Weights of a small GPT-style language model, trained from scratch on English Wikipedia.
Training: 98M tokens, 4194 steps.
Each number is 128 + 24 x the weight over its row's rms, rounded and kept within 0 to 255. Layers, rows and columns count from 0. Numbers have three digits each. The size before them is the row's rms in percent of the matrix's.

# v: layer 3 attention value, 96x96, rms 0.136, rows 77-95, columns 0-47
# o: layer 3 attention output (transposed), 96x96, rms 0.113, rows 77-95, columns 0-47
# gate: layer 3 MLP gate, 256x96, rms 0.159, rows 0-72, columns 0-47
# up: layer 3 MLP up, 256x96, rms 0.157, rows 0-72, columns 0-47
# down: layer 3 MLP down (transposed), 256x96, rms 0.149, rows 0-72, columns 0-47
v77 109:103147146113132155166098124122098117133157134148152151120151136130149112155120121090103171104109133145153089176082104112113128113124164132101087
o77 108:136122139144164106113148154109102084108143128113148104112151078155110136119144181126108103126159139125132114129143098197151138130136128109093168
v78 099:114116164078146123115111117114148131102136128152129110133106091090092159152171154137151126159100155103147138149134126087159080073123126144119175
o78 103:124165127137108155114144126169115110128147136133112091095153154132115066143153089135129086118128113139120127135100127123089146115131127144168111
v79 096:141128130132132120121092082130121138116152179165120120117173124106107119144119127148176140135118156127119127145141115207133114127119139141123095
o79 099:109130120135098143124106126165090113130133089130143127128121120147134137110129143105112108149059130106135148104121133126146175087170137111137144
v80 100:117165105131115135167123193122107148160122127133162136115160141118086100132127145138109138119120104169142126108100147156093129106142153127133161
o80 105:113107140157156137122122104135132098120122149132053142108115145128136111134118177130113158156125152135156130140088130178168146094132127111136183
v81 102:114144158116118139096117137159113069116163110088131100090125122123130106076139079119147119103121129116117176108129123105107129137107119139146128
o81 101:159126157126103115086155170106141154102126103150106145097153160158122138131148130113147116124137135142125145120128135154111127102172133135108103
v82 102:110175103153123145114095102102078144141133132124107138086127133137097136140101132156125101117157116128127144068145121148134108157105093133130120
o82 093:133091134104190128111102133158154098149133114102115155089122160153122167131067089140105146126105138097136135156121157154149125093131145097140119
v83 117:143102091118097134122119117175185154152115140068155119141159153127141116155137161110104141139093123152170182122120116118163115117128137146160106
o83 108:102125123139130142074098109153171175131151143139127103089129096138151092154120176142135106148141118128101107128109078130124110100118120141090096
v84 103:096090123150089140113117056131137144067097090094122173152144145073129145141121123119136137142136129119130133166114146145140138130103135103142137
o84 105:126162116130134132131145111093136138139096154151120117141152118165098107098107133188108129110119155158090116132149135155092147096112117144101163
v85 097:081119129162111143171157109115112138090103114157137170108132097170139126099160145137198112131078090124107138158132141111131149092123119132099110
o85 101:168154160119153145126162133111141122143133120158119103159127122121117121131154117137103096176146136104133133119107117134105135166133125111097169
v86 103:154097150140142129137113141144135122121057103163149159133139127121131102102084127110093134129109129089102132156093073119155090068116158116129106
o86 103:123149118149117098121143102130132153153125118131085128097162127138107142147136130149137138136133152096158151135133136088133135142089150155143134
v87 108:124102123121074112131113112148085128137164140105125108162139117165145093114120148119156100181120144114156116130130152131142149143107181124146145
o87 102:153135082129122146155108144100120120091122149148149110089145137097110112131080130126149125135132145090117125129139145124115108096154130161107150
v88 106:143122106105123123132130160117166167147147129120119144139165099134151108096067087132163125137094112127102180155145142111090132134141081144130128
o88 110:183158153133118133138148120093162111114162132123154130154093165138147119136148148142129136136158143109123118127118097171154134144106187107076121
v89 109:161148161128133127126148083167116164135146135123165091116139100122093120147157140126156153114179137154165105106179146132107114121125121136183127
o89 109:132086133111092124184112137133099099148128085112122132130112133152139176087108161117122128122114105143105140188132128150131144085108099171140140
v90 099:130168126113127144139150121155119107092149141100105117159135094115078136132112164107117124136155106118128113138136063109141165115149132114142133
o90 093:153124122110147159097114131154135151111085102132103104114070124161159177065088154113087079145144145127116134123116133134128124180169134143140153
v91 095:136144117120142130149105110110118127133167142099094143183155105147106133095118109137144138159148164157085142114141164097130124123137146161108093
o91 099:111148093165113130119121085112134113146111159143164100084113147100147156150099134122130136144112131148119127134131102149111143163101181111143090
v92 103:157126129116117134134098133132098106127143128149131143104122182092090118104126094113167136113152174173123135127132099091112140098159143124114099
o92 100:113114125148175150123140121138105161150106129119104078109136092170147164166169136114123147106120101121105128120118108159116144126128200127134125
v93 110:142164140139127135157084114149125162098154134137144128153100144097142089101185115131128101168142144151152110118086107097115091134096115115105149
o93 106:085156122175122101159129102094153104179092131134168118127129100135100124183111143120103082094121137163133091132139135079164166130110146135147129
v94 092:145088145099101081148104128140144121112168078114122137094168081150123128135127138086112139169110127152116071145152126139149089135139106114138127
o94 089:096144104165149152147132080112079159131134126130137112164126138129132087133114142103130134139119108145139169125099172138174159106143137148121120
v95 107:145086131127132169127120128125079159179108130110122122109093108118127168135173131134135112104089145109128153137136081161134151142107134118088154
o95 100:106123157109087115149099158083118128135121106161116118084150151113105078150139090090141161114160107113136082139117123137133109109126164137171100
gate0 106:113140116170138112165127114096117131133127152100151114077101088132163137164103137112112124093104131107125115121109109139135148130154105153139108
up0 105:121135143186100150147151112147180150149133147108073133164101130097162127144121139137118117081086123123117119113127110168160133175114126132153114
down0 101:101096105146089141140122097136104143121124111123112134131086089132116125150117142127126150122118122062137108123078085157144159150157117125160105
gate1 089:096150144150101142117147079083113132124119131113148136097105172138128097139161138147137130076143102115096117116128116142118166123139201121096092
up1 088:138153138130111140157131099116099165149146135133095159129151116126108115128163149144130139133099151113162070111120093132138151175125154144122140
down1 090:135128102113171141103083143100102107115092136125142172120134174158128152095085167113101142123136119117134120111136146127139166160147209085133165
gate2 092:148104129118140081113120149100093158131127103104086156143162135147096104163180148104116122118121103125164095079123153176123120120151174114145143
up2 096:140175134165133105145131154118144089111139158117108129069084100124111120125103135114153113092143140086101142150152109145137123091094081141139128
down2 093:163121121151107104127212121141135116118151136129116099136147120178160139109105123126137161121169149123164100121141130127132135129113127134133137
gate3 089:151088126158145120151137138111128129123164116104120115127142108135122124116146105142107101171114139156105154152110130102131167121129074135090166
up3 096:124131192132135108149131142130164108132146133133104121100095105158126111147119143132177127121122133131135114100142147190117124128149108122106160
down3 090:124121065116133141090091121182145123135134110129119149147124139124124124120107138114098167141123142147100140121079136080122105133138079136134090
gate4 088:168111153105104098074136137123145100147129125150109142144153153116137169167110147132160123138180126149052082140126115120141109103139158138125142
up4 090:127142154136137163190142135135103145145115155167086134165133108108098084142157140100142121103093132140153138147168139146119130140171180094116130
down4 085:113113112157106120123149127105182137121178148066178107097115112102087124121081149149127147155146104132150128054163074095113122139095124144093109
gate5 102:136077119129114166164108125131100115107122188153119109126120118085125139089144092142112117134131142147135193118151122113124113141148116117113144
up5 105:122096119145172113138137133131128160088096102133121145101137108137132111126122111145130115115085110128136109145152089112139116131135078131122146
down5 107:145124190123117134089115103175085117129112140137090143113142134139158136122126133142109148140103126098114148135139077115138055128153118112119137
gate6 111:108120097105127150105177149118165132116133149094146096183135133123152141141162149145150135166080141142113117144091122121141096129142119160130142
up6 106:121161121122120156151102106114171141102158132115135123168124103113140116107098152135127164133162103106164147127096174098109173086125157120112121
down6 108:142111131128137146179159131088128156125153120127109162169118144119140150149165184134178118137156164074137133132090156124110135169146133119144179
gate7 102:142108147140153107141127144096147126125128165122139143135135110113138173116138181101145097140122131147092148067138115136158142132127104066139179
up7 098:093121102135153174166126156143114113128094062117146108148163141166128112129144141098129163152177160120135086166106145110129105116140133120154137
down7 091:169122141147127115104173070132131147143168084129163113105120151156153086147120104170102111138112114176106149142129145114119134145120093099109089
gate8 095:110179100135121128115142104146155199093123148141110162133077133114148113126125134146145137157130123112124112160155116101102153165157149112065162
up8 103:132136165092124092114140160137148105106124184106108144139098106133139166120144114148171143140175120142106145118108136169128134139125079139120152
down8 102:135119132124121151146117152137156109116110108133124132153135131114140119075109121079133118093099139114084119081112125106147094135178123149170113
gate9 101:110108121127144172122113149147125127132124167104176131108108132135113111113101143118145119134151148144131143156117113121178121144106134121107152
up9 097:131140155129120118151132137136107119113138137115176173109116132088071139093145120102122146080085130115154118086143151107149139156110139090148153
down9 098:106099166159148148144173132137156133113165115101151158119114145134131103081170096134127149154159139118088152105133111140179146161134143139124176
gate10 106:099139160117151160129157119164151168119102135174110101093124158181158119103132094126163117111110108119143094147169138123158144112118094171153098
up10 102:117160134118150165147137163093119135110135116148116137114114119141174119174134119138067138113136162162150117150105135133155126124072150115159107
down10 108:146182143135167110129160120128066165121118161107136132128117135126132164148145169151102116119114136127100136124158214124099134139171159106173136
gate11 105:105122131132105087140127143087121163148157128094109105147145127138090135153138138139105116163141082175130178128145134135128114124123098144151145
up11 097:144133141131130127130107164126139154140167131095082119128118118180110158120087109140123107138137079203102170078133149121165100134132122156128100
down11 094:104133128076133134138094110140108128145117125148138125128189111118133119113149101115160148153124152081144083160140124145132166128112085090127104
gate12 098:138142124121132151129163097106105146135172187133102188103107144109116127133137098149113076110132163107135152096102129112096163138117128152090122
up12 096:116158125072144117143127105089116128119155152111111157163106139105098155117105096131118118139109150093139094118094102105116146131138166163119115
down12 093:134114083119147096098044156148152126107127143147115099127139137126121138152123135117119120122114140093127108148087117132114100132084116131131111
gate13 095:129175142127143150127166147173121108136099151139128116124126141152166093095109098150189139139137096085157125080115137169113129125140144173139143
up13 099:112111104154131101148111092152126134093091126131130107124115129126083163098140176078141122115124126151087160127131131159136120085102149098135150
down13 099:142084137130083106165124133159124133135108144088141116087103158128117124135138112122150140112087110154126142064113122150126110134094159095126134
gate14 102:135102152097148116151101131120209108124118098103177127155102086115163112127116130116157150149152123124112109110175165162157098110162131164164113
up14 109:127102125128132174133110105168119163112121118148100129121085115120141078116141148155127119144126126132151175140066117136119142150146128157126111
down14 105:110161160140118139125106162116137148103112123133114107129139100150113100137176107122118075094154129102140086138119109124112110123154117136120125
gate15 104:142115130120099055155121128112123108103161113177168113089149130103142089113098111094173106124140138109114101131096132142133096108125114119112132
up15 104:161169143149128122154116098084076129086148095138127133149121130126121155113110144074135100156149109119145129117105126152123083129149128171112127
down15 111:098089113091143116138127109102072140114153160105088135136137126124128124098123150134133107131159159155123100121112174151167108138107101135175120
gate16 092:108121141100125129142087115134087166139130111172138152167124138133151109146134124098151095126132159179147109114135153141118089134124174116110172
up16 078:127103109089129117118161176105160086140138101102128090114117065116108138089125134135114139132131114081116099176121103113136166149125144136110089
down16 085:132112120118096137142119141095093111125154072192122090111140115146127144095105121147094130178138122157164092152167108122138090114120161145117111
gate17 108:156149123103151097130149135146174129163155103136156127100137124140130095163090121099165071129119118176123096141137119144134110127136138148088152
up17 109:138153116122098114109095123117108119135146125126124095156143128089130162153108088164139126115154148163138109181119128125107116125170152130140134
down17 110:108108145139180138094111157113130132132178126123063116165111111099118113133118110164115150113137141136158214158129125116136114150136141113115160
gate18 102:139179089112111122139135147132151131182131118173115141103137148167178132105154163147144130165177111103114108180103109111146114144083114143133161
up18 104:093072157153146119124116118128145104150100133100123127139162117143116101108120137107159108175107125167112147143142098137122167132147121137088134
down18 097:149168146120151120188144124130135115145082126129166158159157113139122148109179155123122140189075125175124145119138149166110168148107101135114134
gate19 096:131166100170140154160110093080168177145078144136149103133124135134108128099110114181119139076181130158170109169147149140139124168137145094164118
up19 093:106132150135137088137114129151143155106124188104160094140129124135129109106110088154122147091125174143140122157139134145118138105179171141111136
down19 095:150143079106128123129129146145141114140129173144113120089140114132163069128146168138168127102101149129123153155147106094095153146141142169174147
gate20 098:113156120143137111136101142148114135130079144155135139099069120129136145132134110136143122142174130069116122170116163119115111100128143127132133
up20 097:124084127137141088138121149141109118106101174123113094073137133141139105106109097162177086107139118103185118145140125151139111101117156171122120
down20 102:142177120148140151127120132123144109084086154100120108098074124134119144135138107129175073111146154122130112167109127125115121171123106162119141
gate21 091:157145120120111109136145098144155117104087109116107162117132161163150178128151145182131114160148114127141101098121118136107081126128113131122114
up21 093:141139129165155137117156117103124115118080132075156135143163154145123178164113158150112106144144127115161154110136139149177109101120100079096135
down21 096:115108137143139112080164147110131086146104148097130141135132137107082117138134151108136129149114151153141152117078155144178139111134123077096158
gate22 103:122094127167128119143093149158119156089114152119106174109128161100146139111141127118143156123134124124127114123134088103157102124128121130112136
up22 100:128094092089124124141122162110130109178094100142099105105120123171159067117135105110108091109151137147111153151110113122118153143117137134143157
down22 099:125090093095135155120125111165134101127111112134118203138128143144161097179085119129150112112125134092115143083152118103105086120097123136104129
gate23 093:130160158151119166150115130116144141135103171121091143167151166080104136081109105160117111098167132148116126126138138161123155139157099159154119
up23 098:114123114112145151142127126113117151142098174120128112173131063123135150164092112132155110114149174117127090166146141163126144119143156172171123
down23 100:124134111135147187137110094076122128129165123173158132145190102146139148156092115123130158100116109131113166138109118125111140140165110137127122
gate24 111:124141059118101117147126110151095163115125137153153091132134087161140084098111164138112105096131109128124132137142104125137158104147092158092144
up24 097:136092144149109170111081130133139107121105129118130145153106127168117131128178114109107125117141146099135130128100143150112109132141155092151158
down24 105:115127130148143157127137135110162147114116128083147113097094116144151120155116123180152127150076113121132116092117091159128099095098120155062119
gate25 095:106160131116127154150103123102163158128123134133111124122120129128115121147078160140158117120120105139189160132116127145154144177111138156104159
up25 095:120085136122161088128153156168085111140137145116116126134143118124141126114196094086136113136139130135113086140164090124098132092125132116136108
down25 096:115129165086069132135110167140127154136142148182121119132087109097137113144160124124143102133137128091129134140129103106124149131114112190144102
gate26 101:127149157131077099110131133138140155113155140143119133112133140181137112138137129133094105146148128095114151133107130127103141138131114156134090
up26 102:164137132131150143138174127148165140129104144117127086094155140149144097171158096154163124114100132133154123121087107126125158111116127129158153
down26 104:080101156149141123088146154133112107134151086116175127143119105133123175169130139179139138147131127177149105143107147145121136098123114094110137
gate27 090:134116154151111098143094136172116128112157134099092156132095108094112128145114123144122128132080134113107137146114160085074121108115101116128078
up27 105:104136166121117162128139138143131119094130143112115129143103126075104105142076171111108141117128167109114143101113178134090121088076129142110153
down27 102:136124150088126156127084130124103117113109121130134112147171181152188137110123088127152136079105097132125129174103073127151157136189128135098124
gate28 095:108105108096133151159136151139155117123118135131075129152139156132129123106152091137078151088151160134190147138108150183166152159104160147145154
up28 105:121120127187103135098132122079101143123092103144101105138134135126108118142112132148183148174134124133102160116074127138104141125115130155155153
down28 098:137082126136127109179142139101106146149164078122150161118135114138075155143155136138190137127143127133141071112109148127117155151133126087106121
gate29 090:115090156121115086183123124120094139136144074117105142108060122125137100074107152107131114137134100122111096139129114129092120118134104103146137
up29 087:117136107067111139104124168134164119170121126165148129155149099170138170151136142155165150075094125158122158112127131094163142162112140154113128
down29 111:163122142094132149170118154132140154123164068172104135082139139142149178113121142156143111132109098136118157108173149109151152135125145174092134
gate30 109:140171113136152099111116127159109104102123087121120138107164129115111156135130106127098144123111120091138091131155156143125111133120152093160120
up30 106:128091093107153153153148143097133116168113136109091085110108182186118131137086131137156151170128144134084149133136114110093159107128089133133134
down30 101:130149128146114111131136124156117150131182100097097114104139117118128123122084123136146144107140127134141095153126135176152100085089171085124129
gate31 094:108141130101110108172129155157138098112166095137124125076147121115158136129170115131136115106112102122124120107099110105132116104151134186168090
up31 108:121145150123119121161130186144163092111157131160097144085127106125161113169129093133147120125130072141114146127109115122103136116129107148164126
down31 101:091133156104159130123093116110074136147085170118160139134113113146134141101137142085127129145145137169136078124146121131114155113083104087113156
gate32 111:129145153107084129171139125128101128088105130120132106132116145133123102110077090169149132131138103093156108134131139148171097100130083184128100
up32 106:101111078117124163133174134176119112157108111108145115175114126137129147171121156126117182096127163131105163125112091089148171087115146121086131
down32 105:153102147107123186109152119127142104107106142145123133153118101133126170111137102140148146113107113071114115143144109150133154113155159150105114
gate33 100:141112129144119138154127162138099119121147130154161102157095143141132089154129170117120124121134130102171147171126131133133178151140089166156117
up33 104:106121103127156158137161124107123188084156149142137077115184143096145131144140124157151101138147115169139136141092122109157122140132138115148109
down33 102:130144163134177082121102136091102140114160086115122136127140115103087169159132133120143167081127191110139137109117119151138113125158132121072127
gate34 092:122139132074138131134110093147141129129169140182130115095099125124160115099146130143142098151091101117146117133094130100073110127126094120081076
up34 091:147098151101139142121162089115122087140090149144161098116127156106150105119161122133155099119130112147131114087079128119123101108157130152074125
down34 096:088136155135143128130124113121133124139149146140161084174125132122122182097148119162129115119139162135114128145109161084151084169149127087159106
gate35 091:124117079115117128132106126129118107142143147131120145117108152185104137123115130115162080096125160180175109160110075173109109145118120137124103
up35 095:129130138112092135153100161134140138074144151142162130089133111136146114114099136154119129139206147160145124167118123145097138129112135093089084
down35 091:142121171160177107123099187112132099122168099129075122115097149135118138131151146132134094169098134135176118156122088138113095083100111111129116
gate36 102:132141139169115146121116114116067104113142156118129175144122111150112112123140134094134133092133124093127133147129129087103138130146147149111106
up36 104:112175189078145106151135119112110093144138121130105142108102170118082124087132135104150135134110175120111119144137126118087127121102104100105103
down36 099:097152139140127112112087126098099138131116144114141124174144165122110144076134134090123144099119120155117096150139130078166172073139099183130152
gate37 096:119145132125118127153116121165103119125127135165152098113147121103133183158149112127092105127120109102120136127111144146136136160140129092150090
up37 097:113125135146115103134145151101111072132107154136113155114109110098136089130086115102140100118164128122153101130198125093126156120076116126103088
down37 100:117175139115109127159130168128144125116142172133132101114124164127111099141156099139103092112115130132134156128171129154089131154094146146146090
gate38 111:149159175142114114152145130162125083150132139111125109089173147138140177155140134099127101112125168127162139112111130180116152128112129095126112
up38 104:157089148142153142126129155154091149133133174104160187169122133101122163112108111130062121089141114143128138114120123109096143140113105140092116
down38 098:091158146127160133127146128159085092122167110121122095109137126132096148181095084141133135140122127104137122146130160172131161129086108110122128
gate39 101:107106178130128164132138143119170128110113138104152160148138176124160110143158128099118118120120148113088129143102093124142091135127116159139080
up39 111:151114171102125128098117111165112137103127120170131129130044089140125163138197126141129144158145144128149125112151156129154104102139145137111133
down39 103:111131125123148107118128123110127152107099144166149126126128115139073159139104142104158155121137136137149124147131153102113132150163138070099109
gate40 090:112129161140125161152130124126168126077074158143134149147157097149105150171148108116160139093139121110121122135119150110123161173152122089129091
up40 095:147152138201148151160133133128160118129102128090114126154131123121099119187127101114122073132114147100131126102125110141103153153111135116140142
down40 089:139144118117135123098105104130155138139157144129151168103120141167130134105157122066145108109135114092132147146146118130144102158124142160139148
gate41 101:118129102140112112134114127148120147117137091152134130133109106090115149125160128133095167150083120172157124111136135116187131134133162146171150
up41 095:167137151134126121116111153107119108142113125138152131144153118149150148108125105146149088086194142144089085139129107143104085120102098113101132
down41 092:172163121100137156141156119115127161101150084107110118145117122154123097105151103150156104106155096137125123131174128128137112132137152151127145
gate42 102:125094156146082122151135102142086148110169134144093129123137156166111084117133102127130099097125103156112139122121154110136135094105160130153129
up42 096:122145118109107158131169087146131137148102114118131051121096094158163131121131128117135080116076143146146101143121146066153112131136142117105142
down42 102:146136131078139131182153156092129104130105111116114140111113095119151129123133151156097100131096130140107168095153105139120141205101097119125144
gate43 098:151139129148129099111110159131134111101110080106145159149150131125118158092069138089114127126156078151137118158119130126133117111115095149132098
up43 096:077154139125095117128157092146112132138139124160095112115112124131096121152181118141117124158090156116120126093119117142132116126140159116126146
down43 098:104142172118094104178164144114114121164146028151134141145124114102123136137166126115139133127113147097138104160164113112155078112135124123162123
gate44 099:092117123127128120146117136110118125175112087134090142079120127176103122146101093109134109138135114149132124138153112132071119143190134124138092
up44 087:122128136155109137138112108152127135099141136160123108148150162095156121153162148131154138140151131151133109128122137166121137131104147173141166
down44 102:097107150117130163134151181119129124170160113135158153078117100149097151107134087119110090132131143178118140140117117100089109151115162164152116
gate45 104:104132127157137074162127150138086110132126109096099103123166106137162132110132103134124140111103116116088136132168131117112116117110149089150141
up45 106:179130160117140142102133110095200072110142152127167178149098150109070123189137125145177115121112115115144128120103140146107134167154104152094115
down45 111:126120124068132158144132131122119103088125131142100098137135167121084098144131127124150088130119124142181142112154149098116142179152160127141143
gate46 110:142145128150154133116113107140114078157117138104114121130139161138132113101118094122158132074135130146098154156160130131119103081082142135111146
up46 106:153110128144117096121124085114140089109136120143140116118091157130129165098173130145097174129116151113163065133100147155158143129116073115102161
down46 106:136120076078128120127127129114119147131133107128172136148106129133149136106128140087095128172112144115130082140165155169150102155144089129143206
gate47 085:129174118153114143122127117168119150091105117123124137113091160177156124107135106079135120127100128108108114080145127159122125114184139087125163
up47 099:167151156136091103169125136095145158138110070118119097101134156170100122109118120100088158130108077105107103122115115137127113139134095131160127
down47 086:061163136112141109122113154138137143126167113120147137116109116133173127115157148157077115133119144125147117136120180129130138087123125124154164
gate48 093:101124094165104133125100093159129174083161113152115111122139150153129113145145089172158076122123123133168153116099138125083130158104121129093108
up48 093:097139127135164134123106121147143116155155113116130159152080103075113122092118144129120123105121111088127150160151110153133110123179099174123101
down48 091:141100122167077154134075107136135118089142115152141157129122139118125132131141094108139139142171145096157086094129136128122099144134138140090104
gate49 106:121153152129092091119113125126138094093142099107135129120142125139142149124157093140148167139147093171118120118095110147140118164168142156159123
up49 105:141139146151116154091115127136158093159159113077133084136143111140144156081122177150087171162112145147132143116089183146145127169121120145109161
down49 099:148142125116187101155078125134096165120177108163127161154152109126132108144159110135134104114141101124159144141141089122178149099126133124111112
gate50 101:141118140129091106099158137113146157169132128141157136150147173148141146199146145150105117140126154145120099141134108130136094149070112097123161
up50 100:149136107129098131102135117091079157149095108115104118112171184114168150105090099138104130134133124138144107164163132136157110144137155079123097
down50 099:130136141135147114092105147113105130141127129090118130162134179135155132108135143112098148122121133151112110140138129105149160117047123128134106
gate51 109:166117110164143130145147153143126128130139118125124135093137102139135125102083151176157133089124135126131150108168097150097146146172131086106107
up51 106:109115136117111131157132128112124171138130095151143101098156168094128063133128140147107118115140111106097118120128104154083128145143122133127104
down51 099:109123120138149165123133130144111110111152136173146129136095095157131114085149133119106151106155147139123112156115137187142171105111140127108148
gate52 097:093139139113116164156167108128169157139103165129144149133174075148130113137090167161116114103130166174163136133137156131093110091138115158098143
up52 094:105132128161132194136150144102141145107101153152124155140102119119157157186138134141120125096134179093154098128111163153135105134135127147145125
down52 089:135133125102151167130124144111116147178160161136168139145140133124096111105121157152145130111113153164129153110131167103136134121110110131148154
gate53 099:138077131153114130147111117136139080122188160136104092136142119144118136118192144119105110127109120130104116117096112100111154144135156157088139
up53 093:100130121122109169091091137116114150148083078142156133125133131087120140143089130152119083117163123121143163174137139192130114114125119104158143
down53 098:147079125127128143095192135101133149106117073131148137143089129127166125127070092143138125145144117097110116135174119103130146112160140105104119
gate54 103:118122096123145132129119133130109100138148127121140135129128123111108151112118157161140130111158125100124159089180094106154091145138176136162113
up54 125:174122169167114148114071099109086121135172109137101155076101152100120121115120124129120133072124107117141141143121141110130141144110089143100148
down54 112:116095140128105137083130138116100137139153108138114112101094169119116122103105081142103114098128061109119115163123152161139143128115134163121131
gate55 099:145155198159110128149108099135138133173166152155089132131128127158101165123138175143165143122152114113135119111113131119108154102126100133149090
up55 095:105126084128123130107172156139108102121123071137151111145117083100137141138144100141088112115066117121134102130161163147111145095129092096123162
down55 094:122133095147117137135135131129148165087103119138147097114089092096124144136140101087128126132101141181131131124168138140101133153187166102128126
gate56 087:116126130112144127121173133115089131097119112146118100108128160185138108118188131161128160124120142115117108137151118144161122171113113126156137
up56 086:131112084157123152183088116118142161140132176144162145126169129112088124131107117141157127094160074183108157143121111111139112105091138128103124
down56 081:092110148144145165194122119140119133153120109192112103129133123153095108134146142140142143118148070128127130131154087120138106136067120164132165
gate57 096:170126128112155125125160100124140117133160094123143125152108070142131145148152142153137167084147112176106136096120123134082076139156081128133106
up57 084:150148119135131110106152080129115126124147116149155114146104091150139104145163140162140121116155150154094120114097132109108151180121108133124090
down57 081:077120135167132159090128135161131149102103131122173124111117195118139109136100102128095115150138149091120127151095136123137135086140133102094137
gate58 098:116113138135132117135168137126143104136132125119128120114118108135129087124135126128128090111120126141098128101132139164109107103077139127095119
up58 101:157142136117131114107123121157100120115111114100152160132122171134126134107114144111099137124138127146115126127131107125127126133119094123078128
down58 095:090101142121120141178182152143121086164126125125139139123126140115147113132137119148163119136156095125122131093139100189105104146096117111145106
gate59 097:131085098140121129138170157106128118145141159076119119162142116143120131085160122134161174127119121136138134072127134144117130149130124132171129
up59 106:132145140119155112132098149149150128118116201121146122103103150138110143178137150168110117141098133152117121177111141119115107131097104135089158
down59 098:142123115176133117086191115163112124110113107150075149162094148113116129103112126167170157120147133110129138146173130162147112150126142150113135
gate60 097:159118128152144119103130134108113104137089119121111175135179133176134153123111126155121089106098117123105091157141177121121105155112128136156079
up60 099:133103107137125126127086127141126146103150163127072129137088136138099150115169161101104148100096148133144107089127129175110140158116112111098138
down60 094:142095115145103109140124117148154152119114097141141122101193095136095134137076108149130121087169141123114141125212083120134123118105131123141096
gate61 095:084142157145093172114158122080127148137103127142144098148170133128140104108105134124160142162148158162182131139165113123133117172126157148110152
up61 090:124120103118130127121154142124144158159134169175133145129151077137089147125168117153072154132138123118148178068147102188154137148112133156095148
down61 094:129121157118130120087129101097113071101106121138138159126143165116157119127109133153117108115148119165148125158119148125150157192089138137114126
gate62 093:137177133097101114131134151110100157168136119122107118127100105126166115108163128141122109090133107130128155161142125132091154124129157148073142
up62 085:116122132085152167118131109130152084142125110141147134099130123121124146115122123096153114142143113136121132116106130122093113112113123092156142
down62 089:114147141072100147175145160085166134141131093118118121124105117110119159129131159154142102110178159155153133104124128105087141116124123129127108
gate63 103:121093164141112146115123159143144139096083155154118120119118170112158123077118128157164149125154118142145150131125113141127084094103137124153134
up63 089:142153127133118128145141121158116102102153132140137130132130142118129118128130152107134172122140210149123133129110156160118131126105139143172179
down63 093:153116118143121128113156130126106179115120146080151142147133127156116143151133107099132135138102138160129077119158081124093131132104109106131127
gate64 095:118134169096102181114097138148143179105109127146092121129111133102103131142148127189129118149078128083138138137119110121107104104140103136087109
up64 096:151151153110113158120145149159123135128104156144120143125112193056097110134097113124150123169111129142140171142111137123115163122107167073141121
down64 090:139152139121111101124115159095061099144096192137140102111158151111078117135134156142140111149165137136136113114144131120137128131111137111146096
gate65 097:151115122134161156184086125127080143122115076129120168134125148130106112127135109171111128106112153116092119139120124080158136128135182133127186
up65 084:115170131117103110115184156106166112155153133133136104139114107133162127090094116102140111178142107115151131140099174121086129150111046138130092
down65 102:113129108124120107098156143094134114136125084153130117148096100124138118096108112107161154113171151101121129160168156119123109140105134117125129
gate66 107:108140151119151134107096131177146128098126128148064142140141127159122144098171113158151105135148126126122155118143161113178118117139131123187134
up66 125:126161142123152113134098124124097125191114145136135141091148145117126136140148095089109130134133098163122062133161127147109135135071148120121085
down66 113:150162109130094138123159064123125119135102153127103149092125165101108129129087119106119150123107087145127110121110159088139091157087095170106111
gate67 091:107122103123139138117141102120148198104122137116105146125097096149084150150083138152164142127097115102150123097130156171164150117098108099099118
up67 093:127137072143145157119141153127149165087069151152126116107122136131107132154168142164117137105110122088133130095149124177137134134149072127118112
down67 093:115151173123206123117092121127151158086121150122135158122112114175109148130093128117179149098141156156144115082148126165138120132058107130129086
gate68 117:134110086124196105138133116104127102146134133123134101144120146130122150149122113136116158136145136184122141098121150134144108121162130082114110
up68 118:132087133089152152154143132154120125103136173110126089152101144125157154122144133162132141153129094117099148126103141081103104112156114105146158
down68 111:125119130112163129142111115111104120116142124151145149124189163173159151093148186103174127149082147137122081165133129134094102108124083110136162
gate69 090:133146135115114111106116081091142090120170133148114096125114121154103185146105182143089157109103138119118134155169143095096117120122102161107149
up69 093:111091118103146145135125130180123123122132121131196148101128114103175100121140117135129107137132108131114143135101116105142111123163144130122106
down69 096:059171138107119120119151084111159159104160132168128131114112118147140138160134134161089095126110141134084127172169136154132098115134163127156131
gate70 102:142164108144122146195108101121134147124114141137167124108129101150128122089146144112131114130106178157098091127074126116101102104142140177154122
up70 100:112095118098129136104134151151131125141128123128121152148115135119091133116124154130137158144093109151155148109139141113100115132130162128092117
down70 108:135119153148113135146151124142136122138130103155168089161123117102122097122164090127156133112156174102130139130126172152092076139135162144091074
gate71 100:190170132108103152133103115105111117110144114116135126110101140132123115126109157116107115134165161176106122163154119174125136145130120093141087
up71 093:143139114128095185121106078110105135122101158150123126130148168122158129088143162148141121135161149134129142154124140128131123144166144126114085
down71 102:142122133077115135124089069091109147130103126155146123109077124132138088122136094128103091103130112160143173126151089145155142174122111096144140
gate72 092:139136116063105166156106172147154149115117170100105142133102104124113128107098114104130120097171109139111094095141130091083099160149147137136138
up72 097:149147111072131093147135126143127143120142074169156099126120099132146122125150071122131157136125122121111149062107070119109109130184132099158131
down72 086:098119123118133120142123094164126105163102092142135117118144138134158159132102172133162133098099148115138144121132133111117101151082142119139170